Weights of a small transformer language model: 30.1M parameters, 4254 steps.
Each number is 50 + 10 x the weight over its row's rms, rounded and kept within 0 to 99. Layers, rows and columns count from 0. The size before them is the row's rms in percent of the matrix's.

# layer 9 MLP down (transposed), 1024x384, rms 0.165, rows 514-526, columns 0-191
103:49 41 38 59 46 46 52 49 38 63 67 72 45 43 48 42 52 49 43 45 49 40 42 47 50 46 38 54 42 48 47 25 53 33 42 47 67 41 59 54 39 67 53 46 53 37 48 52 63 40 49 58 36 41 47 47 53 60 44 53 52 29 49 37 61 67 62 46 71 41 50 40 45 49 51 42 50 50 53 49 45 66 47 41 45 39 56 50 38 46 51 56 53 51 63 44 43 35 53 62 43 69 41 49 42 62 44 39 36 62 57 52 59 51 55 41 51 53 61 62 46 64 61 36 59 44 42 56 71 67 53 56 63 55 60 41 50 58 48 63 39 50 48 53 44 42 51 30 38 61 77 54 47 62 53 44 49 61 46 80 42 60 49 61 46 47 39 33 56 72 54 52 45 61 50 43 54 51 50 56 51 45 53 35 49 47 53 50 47 51 59 52
102:57 47 46 65 69 37 40 47 52 52 42 57 45 37 58 51 52 67 35 67 46 63 55 38 52 42 53 52 45 49 43 65 58 54 60 45 79 57 71 43 69 69 53 55 68 46 60 59 54 44 51 47 43 51 47 50 41 60 27 48 51 50 39 53 44 52 41 61 37 51 63 68 39 57 46 48 62 43 42 50 44 70 69 69 61 48 62 48 33 47 34 42 46 41 51 49 56 49 44 56 55 46 38 70 48 61 57 72 44 35 45 44 45 38 53 56 54 48 54 57 48 42 51 59 48 46 52 41 61 54 59 62 51 56 49 87 61 45 62 49 45 50 40 38 35 56 66 46 69 43 40 47 44 47 53 61 36 47 55 53 31 42 58 52 38 55 42 35 52 79 55 54 48 36 51 32 50 48 41 45 55 46 60 63 54 49 50 65 56 48 47 51
098:54 51 67 61 65 56 39 33 38 50 55 42 48 69 53 50 42 43 63 56 49 58 56 49 63 55 42 50 66 39 48 56 54 46 57 52 44 43 46 37 50 56 54 51 64 50 52 46 59 64 68 41 44 51 51 50 68 42 62 60 52 39 41 76 56 26 39 41 35 53 48 58 31 62 42 64 41 30 50 55 48 56 55 52 68 58 52 54 77 54 58 47 43 50 51 40 72 44 56 54 40 63 52 58 43 46 19 62 52 44 42 51 38 62 52 36 53 55 49 60 44 40 40 62 33 53 74 35 49 64 34 59 49 46 39 46 53 68 72 58 58 44 43 51 30 54 47 53 58 43 46 41 40 57 50 45 51 42 36 45 57 68 50 47 36 66 58 40 55 53 33 65 57 42 48 31 40 32 48 62 52 62 50 46 51 46 50 57 66 48 54 81
094:40 56 59 72 45 50 64 58 38 61 36 36 51 44 50 50 55 49 56 64 55 31 36 41 43 39 49 52 44 36 46 58 49 34 57 43 45 52 64 41 48 52 58 52 43 58 69 67 42 65 52 39 38 40 50 59 49 42 40 53 40 52 58 48 46 44 50 28 66 32 42 56 31 49 57 53 56 33 40 31 68 45 64 43 52 38 48 55 51 38 48 59 48 51 57 43 57 52 61 39 40 50 52 43 51 29 50 46 41 42 56 50 47 45 59 70 55 72 47 42 43 46 51 46 38 59 51 78 50 43 39 36 52 37 39 47 53 40 53 39 57 51 48 50 52 53 40 43 55 56 50 63 49 46 42 53 56 54 59 55 67 68 32 40 57 44 38 50 57 64 43 50 49 46 42 48 49 61 43 67 37 47 53 54 39 54 46 65 47 55 56 49
102:46 75 53 52 60 55 48 29 54 67 57 37 48 67 51 49 66 64 49 51 47 37 65 64 39 57 46 51 38 54 63 46 36 53 59 46 46 51 39 64 63 64 42 34 61 34 46 46 34 39 44 29 62 52 59 54 69 43 58 48 48 51 59 41 58 63 51 39 46 42 42 45 44 50 33 61 61 49 57 57 47 62 57 41 46 39 64 61 63 63 70 28 56 40 60 46 45 45 66 58 35 56 50 40 51 55 55 45 32 48 56 54 55 57 62 44 64 47 48 44 47 61 53 35 48 52 56 40 56 57 46 59 66 51 58 72 57 52 57 54 67 29 38 70 67 37 45 54 60 44 63 56 46 64 53 59 58 44 23 60 66 29 48 53 78 42 48 51 48 39 44 44 52 43 54 53 49 42 66 38 56 28 42 55 55 48 55 53 47 52 39 50
096:41 57 47 35 44 63 54 59 47 38 55 37 42 44 55 43 46 40 61 62 39 41 35 37 37 51 71 49 43 32 44 52 56 50 56 60 46 50 61 47 66 55 70 40 49 48 51 47 28 61 63 59 48 50 60 60 55 44 53 57 46 44 51 55 50 38 37 51 80 53 58 31 73 56 60 44 56 46 49 44 63 62 35 74 51 44 45 58 53 59 53 41 40 42 35 39 52 50 36 43 54 19 58 50 52 15 57 44 62 45 57 37 52 50 60 47 71 41 47 53 59 40 52 40 55 47 38 43 43 62 48 30 43 48 45 52 44 46 44 46 56 42 57 33 43 36 48 44 50 57 55 47 55 57 39 32 32 56 49 44 59 56 42 57 46 55 69 35 50 67 55 49 32 42 60 44 47 65 50 52 53 51 49 57 56 49 47 60 51 55 53 33
100:57 51 50 53 60 51 35 46 55 45 36 33 61 63 57 38 53 54 33 48 58 57 48 31 61 38 55 56 64 53 34 58 39 40 50 22 37 43 59 53 40 35 33 54 49 61 45 56 23 44 32 62 69 59 52 50 55 66 17 42 36 26 43 39 44 53 69 47 38 59 64 46 41 56 41 39 28 28 49 44 50 38 54 53 47 50 62 48 45 44 49 63 52 59 34 51 42 47 53 55 48 60 55 67 49 35 56 44 56 50 47 51 33 56 54 47 68 51 47 47 46 58 52 44 55 50 38 55 31 33 51 51 32 60 65 43 49 56 52 52 65 42 49 53 59 38 27 50 48 49 57 55 40 57 47 53 52 49 49 50 43 40 38 43 60 47 53 65 54 32 52 27 42 59 55 55 51 48 49 47 32 31 52 60 35 49 39 34 56 47 46 61
099:44 46 37 55 56 60 40 62 46 55 47 49 36 39 56 50 66 55 38 60 66 45 52 51 40 62 68 62 53 55 64 50 45 51 43 60 30 59 44 59 50 33 55 54 46 44 52 42 48 54 34 48 46 53 37 54 63 63 48 46 60 64 46 53 51 68 61 41 47 47 56 35 65 33 55 63 35 54 34 46 52 55 68 52 51 55 36 52 49 41 42 53 46 55 46 55 45 32 42 39 67 53 59 58 46 56 43 52 52 43 52 72 44 38 46 47 54 63 39 50 48 38 54 35 51 57 44 74 57 59 45 62 40 45 47 57 41 64 39 54 50 51 58 54 59 35 63 40 56 44 44 51 46 55 57 46 42 61 64 44 41 45 58 61 36 61 47 35 59 27 48 28 71 52 41 41 60 48 44 50 61 43 53 43 49 47 44 34 53 43 45 59
102:57 50 49 47 27 55 63 37 64 53 54 35 61 33 47 52 47 51 54 64 63 37 42 60 51 28 38 42 37 57 60 48 55 40 50 54 42 47 45 58 38 41 46 55 50 59 56 39 50 49 44 36 47 55 66 51 33 49 50 62 48 39 61 60 56 46 42 48 59 61 53 49 61 52 48 43 67 38 67 41 37 50 42 53 55 51 57 60 48 49 39 53 39 57 38 44 49 47 63 24 49 46 43 43 60 25 58 48 48 40 60 60 39 38 64 41 45 36 65 49 45 31 48 38 55 55 41 43 29 49 38 53 55 64 60 35 51 59 40 58 45 50 56 61 57 62 35 47 64 49 29 41 46 54 40 52 53 54 49 48 31 41 39 38 46 59 31 53 39 50 36 60 50 55 43 54 63 44 44 45 63 36 62 46 51 47 62 49 52 54 35 41
099:57 58 62 56 57 37 63 50 45 31 43 50 47 55 48 60 50 59 44 43 47 50 57 65 49 54 34 59 61 60 48 58 41 43 35 51 49 46 53 58 53 33 58 52 53 56 50 37 52 51 24 63 50 34 39 50 41 67 62 42 60 53 39 36 61 48 57 49 59 74 63 44 49 49 36 51 48 44 36 46 59 41 48 27 57 71 65 56 33 50 40 50 48 64 53 49 52 52 37 48 43 45 48 49 66 49 61 44 51 58 47 54 41 58 64 60 36 58 59 48 71 48 49 55 63 62 48 44 63 25 70 50 50 44 60 46 25 56 57 72 41 45 43 47 58 45 47 50 52 61 52 65 38 56 50 49 36 70 66 44 51 47 51 65 51 41 50 43 53 21 54 63 64 32 66 42 52 50 52 55 57 45 40 49 72 50 50 58 66 38 50 43
096:49 67 41 31 47 56 26 56 33 53 42 51 52 50 57 59 46 48 65 48 52 68 58 63 42 53 44 59 60 45 32 56 48 43 41 63 50 64 57 53 55 33 43 45 28 42 49 46 45 33 38 65 55 60 52 48 48 52 52 35 50 50 48 56 38 61 52 43 35 49 49 40 71 44 57 63 47 48 47 47 59 55 54 48 38 55 60 53 37 62 64 59 44 52 41 41 54 47 20 41 43 64 37 48 45 36 38 55 51 53 64 73 56 57 45 53 71 65 70 33 56 42 55 39 52 50 58 55 26 48 52 51 38 52 59 56 40 67 51 46 57 52 58 67 40 54 45 33 42 66 68 39 51 69 41 49 51 46 34 36 53 37 57 53 44 38 38 56 73 44 51 37 47 46 58 64 61 55 43 63 31 48 63 59 57 59 44 66 55 63 37 50
101:60 57 51 53 37 40 39 42 42 55 52 52 61 45 39 40 53 54 41 54 41 41 50 44 51 43 58 42 51 41 45 47 54 35 53 39 36 44 50 48 44 50 54 44 50 47 39 57 50 59 61 46 54 47 63 45 49 46 58 47 43 59 30 39 49 51 51 28 57 40 53 49 37 62 52 46 40 42 52 40 62 68 20 40 59 43 50 49 55 48 60 53 61 46 40 56 56 54 60 66 60 55 44 52 63 30 34 46 23 51 54 55 56 56 53 48 57 59 36 42 67 56 70 57 62 53 41 59 56 45 63 56 38 37 59 54 49 61 34 60 52 38 50 60 51 53 53 62 44 72 56 48 38 40 53 46 45 59 44 45 42 48 37 35 42 68 42 64 54 45 50 52 53 50 53 61 39 77 43 57 50 39 45 48 44 30 41 44 60 32 41 48
099:40 47 51 52 48 55 63 48 38 34 56 45 55 48 43 41 42 66 61 57 63 46 46 49 41 50 48 39 50 36 35 66 62 62 38 62 34 64 74 59 31 41 50 44 24 47 69 51 52 32 51 49 62 62 73 48 50 44 40 59 42 47 49 40 45 40 55 64 50 49 40 47 65 62 43 42 48 68 67 38 37 54 34 64 29 51 57 54 49 40 48 56 51 62 39 44 44 65 48 41 53 52 65 47 52 55 40 49 57 58 57 66 37 56 63 62 54 66 40 50 66 36 57 52 53 56 67 50 59 54 56 61 55 41 57 47 47 55 47 67 58 53 43 56 67 51 49 46 48 46 54 49 41 38 40 63 57 52 60 66 42 48 51 45 77 41 48 44 59 57 41 39 74 55 40 46 59 45 49 45 67 50 39 67 62 49 47 60 51 69 42 41
# layer 9 MLP gate, 1024x384, rms 0.171, rows 515-526, columns 0-191
101:63 44 56 38 61 54 37 54 63 39 51 60 64 34 63 39 49 55 33 66 73 24 56 50 67 40 56 64 55 41 55 52 45 46 48 39 49 48 52 62 44 44 44 49 46 47 54 46 38 56 41 53 48 45 37 47 61 50 37 62 51 58 40 51 48 38 68 44 35 51 52 50 27 64 72 54 48 17 38 67 37 40 70 57 37 44 64 50 63 60 44 37 53 54 66 43 51 36 58 56 57 36 67 50 38 61 51 45 45 47 49 55 50 43 42 62 50 62 58 44 46 47 24 44 34 36 53 20 55 31 52 66 57 48 41 47 45 62 45 43 48 62 36 58 41 49 59 42 50 42 39 39 55 59 44 50 39 58 63 39 47 36 63 47 37 52 51 42 45 62 53 49 30 55 49 57 57 55 54 47 60 58 49 58 60 60 37 32 52 45 38 54
099:58 56 43 53 54 31 42 54 38 49 52 49 31 61 33 48 53 46 57 61 50 51 52 44 36 58 48 49 34 39 49 46 51 32 38 65 39 51 57 50 69 42 49 45 53 45 48 52 64 45 66 50 55 46 53 40 48 63 53 48 49 28 60 48 49 49 57 64 45 64 46 37 31 34 69 44 38 32 43 48 47 53 38 49 59 51 53 43 41 38 46 48 47 58 47 45 35 58 51 60 73 47 50 39 60 40 45 51 53 36 42 42 23 52 45 30 60 62 50 54 22 62 81 46 59 57 51 44 70 40 29 77 48 47 42 42 36 50 45 54 60 65 60 60 66 42 61 71 65 48 45 46 50 57 55 60 47 43 53 30 58 44 62 45 56 63 53 53 50 37 58 52 42 54 41 37 53 59 42 68 44 53 35 53 49 56 35 63 48 53 39 69
102:48 51 51 48 39 40 38 47 72 40 59 59 64 49 50 43 65 41 46 43 48 46 53 34 64 73 70 55 40 50 49 51 42 56 39 60 31 66 59 71 53 53 52 56 42 46 52 47 36 43 46 53 52 40 62 50 48 53 59 51 66 68 53 57 41 61 44 55 42 54 56 58 46 46 55 51 61 55 43 47 52 59 34 46 59 50 51 55 56 42 59 51 40 58 42 33 54 46 50 43 54 52 55 64 52 64 81 53 47 49 62 44 47 66 47 61 42 45 55 42 40 65 49 76 43 31 73 43 64 50 61 58 34 51 32 40 70 62 52 43 44 60 59 59 58 35 49 55 41 43 56 47 39 43 48 39 61 63 55 46 41 62 51 47 36 51 63 38 48 47 47 44 55 55 48 42 50 51 43 41 62 65 47 38 50 45 32 47 58 61 43 49
102:62 53 51 58 43 56 64 40 46 62 60 44 39 63 66 52 72 53 44 57 53 55 45 38 64 55 55 44 54 30 45 51 51 57 38 46 46 65 62 53 63 78 39 44 43 62 32 47 62 47 68 52 63 50 56 45 65 54 51 33 48 63 64 33 47 51 62 64 72 51 50 37 37 59 34 56 53 57 50 30 44 43 45 43 48 43 77 51 53 53 41 56 57 37 47 42 59 54 64 45 52 48 38 49 56 40 54 73 47 35 52 44 31 48 44 41 51 57 57 46 46 48 46 55 61 26 39 51 58 68 52 52 58 42 36 49 49 44 50 49 55 34 44 56 41 69 53 63 47 55 61 61 39 57 44 54 57 49 42 62 53 51 65 48 47 40 62 63 47 48 52 35 34 50 61 36 67 30 68 49 53 59 46 45 60 35 54 41 60 40 48 42
099:45 45 61 68 37 54 39 57 42 52 50 56 71 54 62 55 27 54 40 34 60 52 55 56 32 47 52 46 51 48 53 45 46 50 49 55 35 62 43 46 46 65 37 43 59 48 45 40 37 46 61 53 57 56 39 62 46 51 46 56 67 45 46 46 61 60 41 51 61 58 56 45 45 44 51 58 40 43 72 36 44 43 49 41 46 53 49 56 41 45 64 47 49 32 61 52 58 59 38 33 67 69 26 56 64 38 37 36 49 51 48 41 35 64 65 30 40 41 51 47 35 60 42 73 72 48 70 66 44 53 62 57 58 53 50 63 60 37 46 54 56 35 50 47 57 37 47 60 43 34 43 61 58 35 54 46 42 28 43 43 49 51 41 47 47 56 55 52 42 40 61 57 70 56 62 49 55 42 52 40 35 47 35 48 50 43 51 42 59 69 38 62
098:62 41 44 44 46 63 30 37 41 47 38 34 57 65 60 43 31 46 60 32 53 67 45 49 34 51 55 59 52 44 59 52 45 47 33 32 52 55 75 62 35 60 35 33 62 36 25 44 59 58 55 74 46 35 46 44 56 40 56 47 41 52 55 44 67 54 60 79 47 64 31 43 45 47 54 42 51 40 50 31 53 66 60 57 28 63 51 51 53 52 72 59 50 35 52 56 49 65 75 61 56 58 56 45 47 62 63 44 39 54 52 46 42 54 49 36 50 53 55 64 56 56 36 56 55 38 45 56 40 35 48 40 58 60 40 56 54 61 49 35 38 46 50 46 53 47 45 57 54 48 55 41 49 60 62 50 46 55 51 44 74 58 40 49 37 58 64 44 53 47 54 62 40 53 33 40 48 61 40 53 58 39 67 55 64 54 54 61 29 60 59 59
094:52 62 52 46 62 51 50 41 43 61 51 59 57 33 35 40 51 61 58 59 47 46 60 36 45 75 63 46 63 52 65 43 34 47 61 57 52 55 53 54 65 49 59 44 52 50 57 48 61 52 52 46 48 67 46 59 65 49 55 49 53 61 64 49 64 48 44 54 53 59 41 44 60 51 37 34 61 60 32 65 48 55 37 22 58 44 49 39 42 47 57 46 62 49 44 44 56 56 57 49 47 41 55 43 47 19 57 43 65 53 54 38 42 36 37 76 57 66 54 62 55 62 43 38 57 51 43 52 49 70 34 61 33 65 44 33 51 47 58 47 51 70 68 73 49 49 44 52 62 48 64 60 68 66 38 67 62 62 63 56 31 42 53 57 54 51 53 52 45 39 47 51 61 50 43 58 59 54 47 47 57 39 36 63 38 39 59 37 51 48 46 58
103:56 42 46 40 67 41 56 66 44 53 64 69 61 61 61 44 55 71 31 42 45 71 57 53 43 60 45 58 47 51 54 48 54 44 49 67 41 56 44 52 42 54 45 54 56 52 39 53 45 46 61 44 45 48 53 45 28 60 52 43 51 54 52 47 50 47 49 55 54 60 52 64 35 60 53 51 47 44 35 51 57 53 52 56 44 60 42 62 46 47 42 46 55 41 56 47 46 54 43 63 44 43 60 40 41 54 53 78 49 54 58 47 69 44 50 66 24 68 38 51 61 52 41 62 54 48 43 53 54 47 46 43 44 52 44 55 57 67 41 49 54 59 44 35 40 53 48 53 56 49 47 54 27 46 51 60 48 43 56 52 65 46 47 61 59 47 55 48 69 71 29 59 46 69 43 49 56 63 62 30 38 70 35 40 62 50 59 40 48 46 50 32
098:40 45 52 45 57 57 65 38 47 51 47 44 46 55 45 48 41 54 53 47 55 41 40 50 47 49 54 48 56 40 43 50 41 57 46 61 63 39 37 64 51 38 43 52 50 54 40 52 55 44 51 61 74 50 53 66 59 47 37 35 61 58 60 45 49 35 57 34 54 66 52 44 70 49 45 57 51 27 32 50 52 38 51 40 43 33 50 57 44 51 64 30 59 52 53 57 64 72 54 44 55 54 54 52 52 62 32 54 39 35 61 69 23 51 52 46 46 48 40 67 55 49 65 27 68 61 56 39 42 49 56 41 55 57 67 35 54 36 56 25 71 40 49 68 37 48 44 39 49 42 55 38 51 40 41 41 43 45 66 46 59 65 50 45 69 48 37 47 56 50 45 62 41 41 41 56 52 46 43 24 46 52 20 37 50 47 41 64 41 60 59 58
096:36 52 60 46 55 64 52 52 31 66 60 43 40 62 27 67 48 55 56 32 42 41 46 62 52 39 44 62 56 42 33 38 53 44 39 72 47 48 43 48 60 55 42 55 38 76 62 35 62 69 51 53 52 51 43 54 57 51 53 59 53 51 38 51 77 45 55 64 34 63 55 45 39 43 54 59 42 41 58 55 47 43 36 53 71 53 25 61 60 41 46 52 53 37 46 34 56 47 54 37 39 59 49 52 55 45 44 44 41 63 50 40 45 28 43 67 41 52 47 53 40 43 58 50 54 56 49 59 52 54 42 70 47 56 55 59 36 53 57 31 47 42 51 68 39 41 40 52 44 47 45 46 52 58 54 49 59 54 45 67 39 52 64 47 57 35 48 54 61 45 41 53 55 47 45 56 55 41 47 47 49 50 57 48 47 65 61 54 68 52 58 72
095:58 43 49 51 53 52 59 47 55 65 43 53 63 44 61 40 59 47 46 60 47 46 63 56 38 44 49 41 52 63 47 62 42 48 25 44 52 45 51 51 50 51 43 64 69 46 39 61 35 52 48 44 66 59 53 56 48 63 57 48 44 44 46 52 50 70 50 40 74 34 49 57 40 50 47 45 54 56 63 49 67 31 36 41 47 54 49 51 32 37 55 65 42 68 53 58 36 57 61 71 47 52 53 51 47 43 51 48 45 50 64 46 51 59 42 27 46 45 54 62 58 53 51 49 35 33 30 65 48 69 50 68 56 60 52 56 59 44 59 45 63 53 57 56 54 53 39 68 55 45 43 45 32 58 54 39 30 24 49 66 46 54 64 65 36 55 49 48 58 37 33 82 62 45 41 31 40 35 67 41 38 64 54 36 41 33 66 41 41 33 31 46
105:61 38 38 58 75 49 53 60 50 37 50 53 57 50 43 35 51 35 50 48 57 59 49 64 44 49 60 30 44 51 48 61 53 52 45 41 47 67 42 61 46 51 45 66 38 42 62 59 56 50 46 38 70 37 52 25 68 46 52 58 52 41 33 48 61 48 53 37 50 52 46 44 47 66 45 40 42 53 54 54 63 61 45 31 40 64 62 47 53 49 47 75 53 45 51 49 53 37 47 71 61 44 55 43 68 40 56 29 40 45 58 64 52 48 51 48 51 65 50 49 52 54 44 49 31 33 58 48 52 51 59 33 64 52 46 46 51 20 33 70 60 50 49 37 40 49 37 72 31 62 65 42 46 49 34 66 51 33 54 69 35 37 56 53 40 42 49 41 48 45 45 27 50 46 59 44 41 50 49 57 44 65 61 49 48 44 50 39 55 28 53 58
# layer 9 MLP up, 1024x384, rms 0.178, rows 515-526, columns 0-191
100:44 64 45 34 54 42 43 28 36 41 47 19 70 41 49 44 44 65 29 61 52 76 66 49 49 50 57 59 46 54 40 43 59 66 59 76 56 51 57 46 58 38 51 55 63 62 49 55 64 53 54 58 47 42 53 53 60 53 57 50 46 42 42 41 54 40 64 57 45 55 58 52 59 35 48 46 33 52 54 44 47 39 58 46 34 54 56 38 50 43 44 41 51 47 71 49 51 45 49 44 48 64 59 34 41 44 56 71 50 66 40 57 38 65 35 45 50 43 57 57 53 51 51 37 52 36 61 42 57 42 52 55 51 51 66 58 44 61 37 54 50 42 67 50 55 37 49 46 57 56 38 52 36 57 53 57 42 66 54 59 38 44 42 50 45 40 53 54 46 43 55 56 55 47 50 48 47 57 69 42 58 49 41 60 44 59 62 57 42 55 47 45
105:59 46 51 41 46 36 60 56 61 47 59 51 50 64 52 56 45 66 60 61 48 55 80 27 46 32 55 44 37 49 34 40 67 58 41 64 57 56 48 53 59 48 62 35 51 45 32 57 49 51 65 46 51 65 49 47 58 53 46 45 51 46 47 34 54 54 48 39 32 45 46 57 43 60 45 40 31 54 52 47 53 53 47 58 59 53 51 45 48 39 64 45 56 62 64 39 43 57 35 62 40 41 39 56 47 61 64 60 53 61 51 36 45 44 20 51 48 47 54 53 47 54 41 34 40 61 61 71 65 51 51 49 59 43 68 44 68 43 41 39 48 24 46 47 61 63 41 42 69 75 49 35 59 55 63 42 51 40 63 36 57 36 26 39 46 36 43 52 60 41 40 40 56 49 39 32 27 64 37 32 46 48 51 56 59 42 42 48 71 41 60 54
100:77 64 54 64 67 49 78 48 72 44 43 63 64 36 61 43 51 53 60 50 44 51 50 36 35 44 62 47 48 56 36 48 48 54 27 54 37 50 52 26 61 47 36 34 66 44 56 41 58 42 45 38 40 52 53 42 51 47 53 67 40 54 62 52 59 54 42 67 55 50 61 55 71 43 45 41 40 43 48 54 59 49 42 64 53 43 50 53 51 65 45 49 36 59 40 51 66 49 68 61 18 60 45 63 39 48 49 54 59 46 51 61 58 40 44 41 55 50 33 36 42 61 56 50 57 57 52 57 48 54 48 40 55 48 66 41 52 37 77 35 39 51 50 40 52 62 65 37 43 43 35 47 49 53 66 47 41 68 57 50 56 66 55 49 51 39 66 59 47 54 49 42 61 46 53 49 57 53 49 76 43 56 48 64 37 53 27 56 61 57 49 51
099:50 57 60 41 54 56 61 65 63 56 68 42 65 48 39 47 44 45 51 30 54 46 52 66 48 63 58 44 65 40 64 58 51 46 30 57 35 39 40 58 61 45 61 49 47 39 42 51 58 60 57 29 60 38 51 43 43 50 49 53 71 24 48 61 49 55 54 33 48 31 29 56 57 69 55 43 45 53 49 63 49 42 46 58 49 43 45 59 50 43 63 57 26 63 54 50 49 64 48 45 70 51 46 37 49 50 52 46 46 46 38 52 39 48 54 52 53 55 44 56 41 51 37 47 60 45 42 43 42 59 36 64 69 51 54 53 49 57 68 56 36 64 62 34 45 63 44 33 53 50 43 55 42 44 41 52 35 45 40 40 60 50 51 32 51 49 51 54 44 51 49 42 46 40 66 45 47 87 39 48 56 42 53 47 42 62 55 67 45 68 48 61
101:54 63 31 46 41 48 49 55 49 50 45 40 58 36 40 52 42 60 60 57 54 36 51 34 55 32 48 40 33 39 40 54 51 44 43 42 40 59 57 39 45 53 59 53 33 47 54 71 48 44 53 65 38 40 60 49 41 48 47 49 61 54 59 42 32 51 54 61 47 39 53 63 24 39 51 53 62 39 60 54 55 36 54 61 47 27 51 56 27 61 66 48 43 44 48 53 52 44 48 59 76 47 57 41 45 67 48 52 52 56 53 51 58 39 60 58 50 45 57 59 47 23 54 48 40 51 46 27 49 45 41 34 60 35 48 59 57 46 50 46 49 50 61 61 60 68 66 52 51 50 69 40 48 51 59 50 44 59 58 48 53 51 39 54 63 52 61 66 50 38 42 25 49 38 53 56 38 59 52 47 47 60 40 49 37 41 51 54 39 37 46 44
096:39 55 33 61 37 61 57 37 61 50 42 34 65 46 57 64 56 79 63 49 61 58 37 39 36 46 54 39 55 55 64 50 64 46 40 40 51 50 61 54 44 47 51 47 39 64 39 28 55 51 47 61 36 53 50 54 38 56 43 39 49 57 64 57 48 60 42 42 56 43 51 57 56 66 43 48 49 51 51 59 45 33 55 58 48 57 74 42 48 45 23 49 47 58 34 52 53 49 72 41 56 64 40 71 57 52 38 44 48 44 34 56 38 45 67 64 42 44 47 44 62 49 48 33 44 64 48 43 47 42 34 64 48 57 59 63 36 51 63 71 44 66 49 62 36 63 60 49 31 62 67 56 55 51 53 42 55 49 54 61 41 48 47 45 53 36 59 58 40 60 27 49 42 38 48 54 45 47 56 52 37 54 62 55 57 39 65 66 59 63 49 69
098:47 42 66 51 59 66 69 68 33 47 43 64 45 45 55 52 58 44 49 37 47 61 41 51 45 43 68 43 58 45 28 57 38 37 46 47 44 56 64 37 57 58 45 27 40 41 36 59 42 64 53 34 58 70 47 48 64 44 47 54 40 49 78 51 51 47 49 74 74 51 40 46 60 55 49 54 52 53 29 62 46 53 70 39 53 73 44 65 39 48 33 45 57 46 40 58 59 55 48 50 52 42 64 34 55 48 52 55 43 45 36 49 63 73 63 45 41 36 61 35 43 58 77 53 64 49 51 54 53 47 50 41 55 35 48 40 57 52 58 42 51 60 42 53 40 40 35 52 51 55 52 52 64 49 69 58 49 42 40 51 47 38 39 58 40 54 59 44 42 38 59 53 44 54 52 57 59 60 54 53 54 53 61 52 52 45 55 54 50 49 63 42
099:47 49 54 51 66 43 75 44 64 43 62 39 57 68 37 41 51 61 64 52 53 44 49 58 41 38 47 50 53 46 51 46 37 39 35 36 63 57 53 49 57 41 60 62 52 60 43 40 53 41 68 45 45 70 51 57 46 35 47 43 56 49 53 56 51 60 52 47 55 54 37 56 57 44 51 63 47 52 46 39 49 52 45 34 67 48 61 62 53 44 45 53 40 49 46 40 40 57 41 48 44 51 34 46 45 44 50 29 53 50 66 66 43 39 66 51 61 45 52 47 50 48 54 63 54 67 46 69 35 62 31 64 54 53 32 49 50 46 56 55 52 48 55 41 41 52 53 48 68 53 29 59 40 46 57 31 35 64 56 55 40 40 45 42 70 56 57 62 43 59 49 42 50 62 57 68 59 64 47 42 57 31 71 56 30 48 52 43 58 49 28 51
097:59 61 56 48 35 37 56 56 53 41 59 58 42 58 58 58 56 44 46 52 61 49 48 49 53 44 57 51 65 52 38 37 61 50 33 44 59 47 30 49 41 52 39 40 57 47 46 40 48 43 58 59 39 46 59 56 48 54 57 44 48 55 62 67 58 50 54 38 39 49 38 57 42 53 62 31 43 40 49 53 47 49 59 60 63 57 48 32 53 49 39 72 49 79 54 64 50 50 57 30 41 57 68 56 50 58 57 50 60 56 52 59 31 72 36 70 58 37 60 50 61 34 37 44 43 40 60 74 54 55 47 36 51 45 39 50 60 55 59 44 60 44 50 38 64 45 48 33 40 62 60 55 45 54 52 62 39 74 49 49 41 50 52 31 42 61 63 63 50 43 48 49 45 68 57 44 71 56 35 54 66 54 47 51 49 42 64 60 40 44 43 43
097:63 48 54 46 45 43 53 51 55 35 52 49 38 53 48 58 23 63 50 50 49 54 72 40 51 46 39 63 51 40 55 78 43 55 52 62 47 69 57 50 66 49 45 47 58 47 54 71 42 66 47 46 49 44 47 36 43 33 30 59 56 41 43 52 38 52 52 57 43 50 51 44 51 57 44 46 67 34 52 59 42 41 68 36 54 47 54 50 50 59 73 30 61 57 60 26 53 51 46 45 83 43 48 55 56 45 44 54 60 49 35 62 53 58 34 62 40 55 28 58 57 37 47 49 56 43 55 48 38 57 60 43 43 44 39 54 37 48 52 39 45 38 59 57 53 58 60 47 38 52 39 66 62 61 38 70 61 48 57 43 60 44 55 63 51 49 58 47 39 55 44 35 38 45 47 45 47 48 38 50 58 47 48 45 41 61 59 54 65 45 40 42
100:38 53 51 53 58 46 53 38 45 63 40 55 53 47 40 49 41 40 34 59 58 42 45 38 34 54 37 61 54 53 29 53 45 48 41 34 67 44 47 47 49 60 63 51 63 55 57 48 40 31 52 47 42 52 35 64 48 66 61 39 62 33 61 53 53 47 47 40 64 45 53 59 49 49 57 57 43 52 43 54 27 54 29 41 57 67 38 67 53 49 53 43 34 63 39 63 51 44 41 43 67 39 43 44 60 55 48 61 37 54 28 30 60 51 34 50 47 69 51 41 56 64 33 53 51 62 43 63 36 45 61 56 46 39 35 42 70 32 40 47 52 47 55 44 41 50 64 62 49 29 39 56 64 53 50 55 47 57 33 50 81 51 45 45 42 40 41 56 37 51 40 43 66 68 52 67 41 57 58 49 46 41 35 52 62 52 60 48 50 32 58 49
100:18 45 52 33 33 55 24 48 37 53 59 58 43 59 56 56 69 62 51 46 64 46 38 60 66 50 51 40 47 40 61 63 43 67 49 54 45 40 54 49 33 52 57 56 34 42 65 53 47 50 54 42 76 39 43 59 51 48 35 63 56 40 50 39 47 34 45 30 50 45 38 53 57 53 43 48 54 50 56 65 59 44 63 64 43 65 42 59 49 34 24 57 58 54 54 57 49 56 35 65 72 54 22 46 37 54 39 56 41 53 53 50 66 65 55 50 43 63 46 56 46 42 62 51 59 52 61 67 48 45 37 37 34 50 39 34 18 45 49 30 58 47 54 60 27 64 47 26 36 64 55 49 35 48 37 41 57 62 54 32 51 48 39 55 47 48 59 53 54 69 41 51 28 67 44 42 41 51 60 30 44 28 56 58 47 52 40 65 47 58 54 49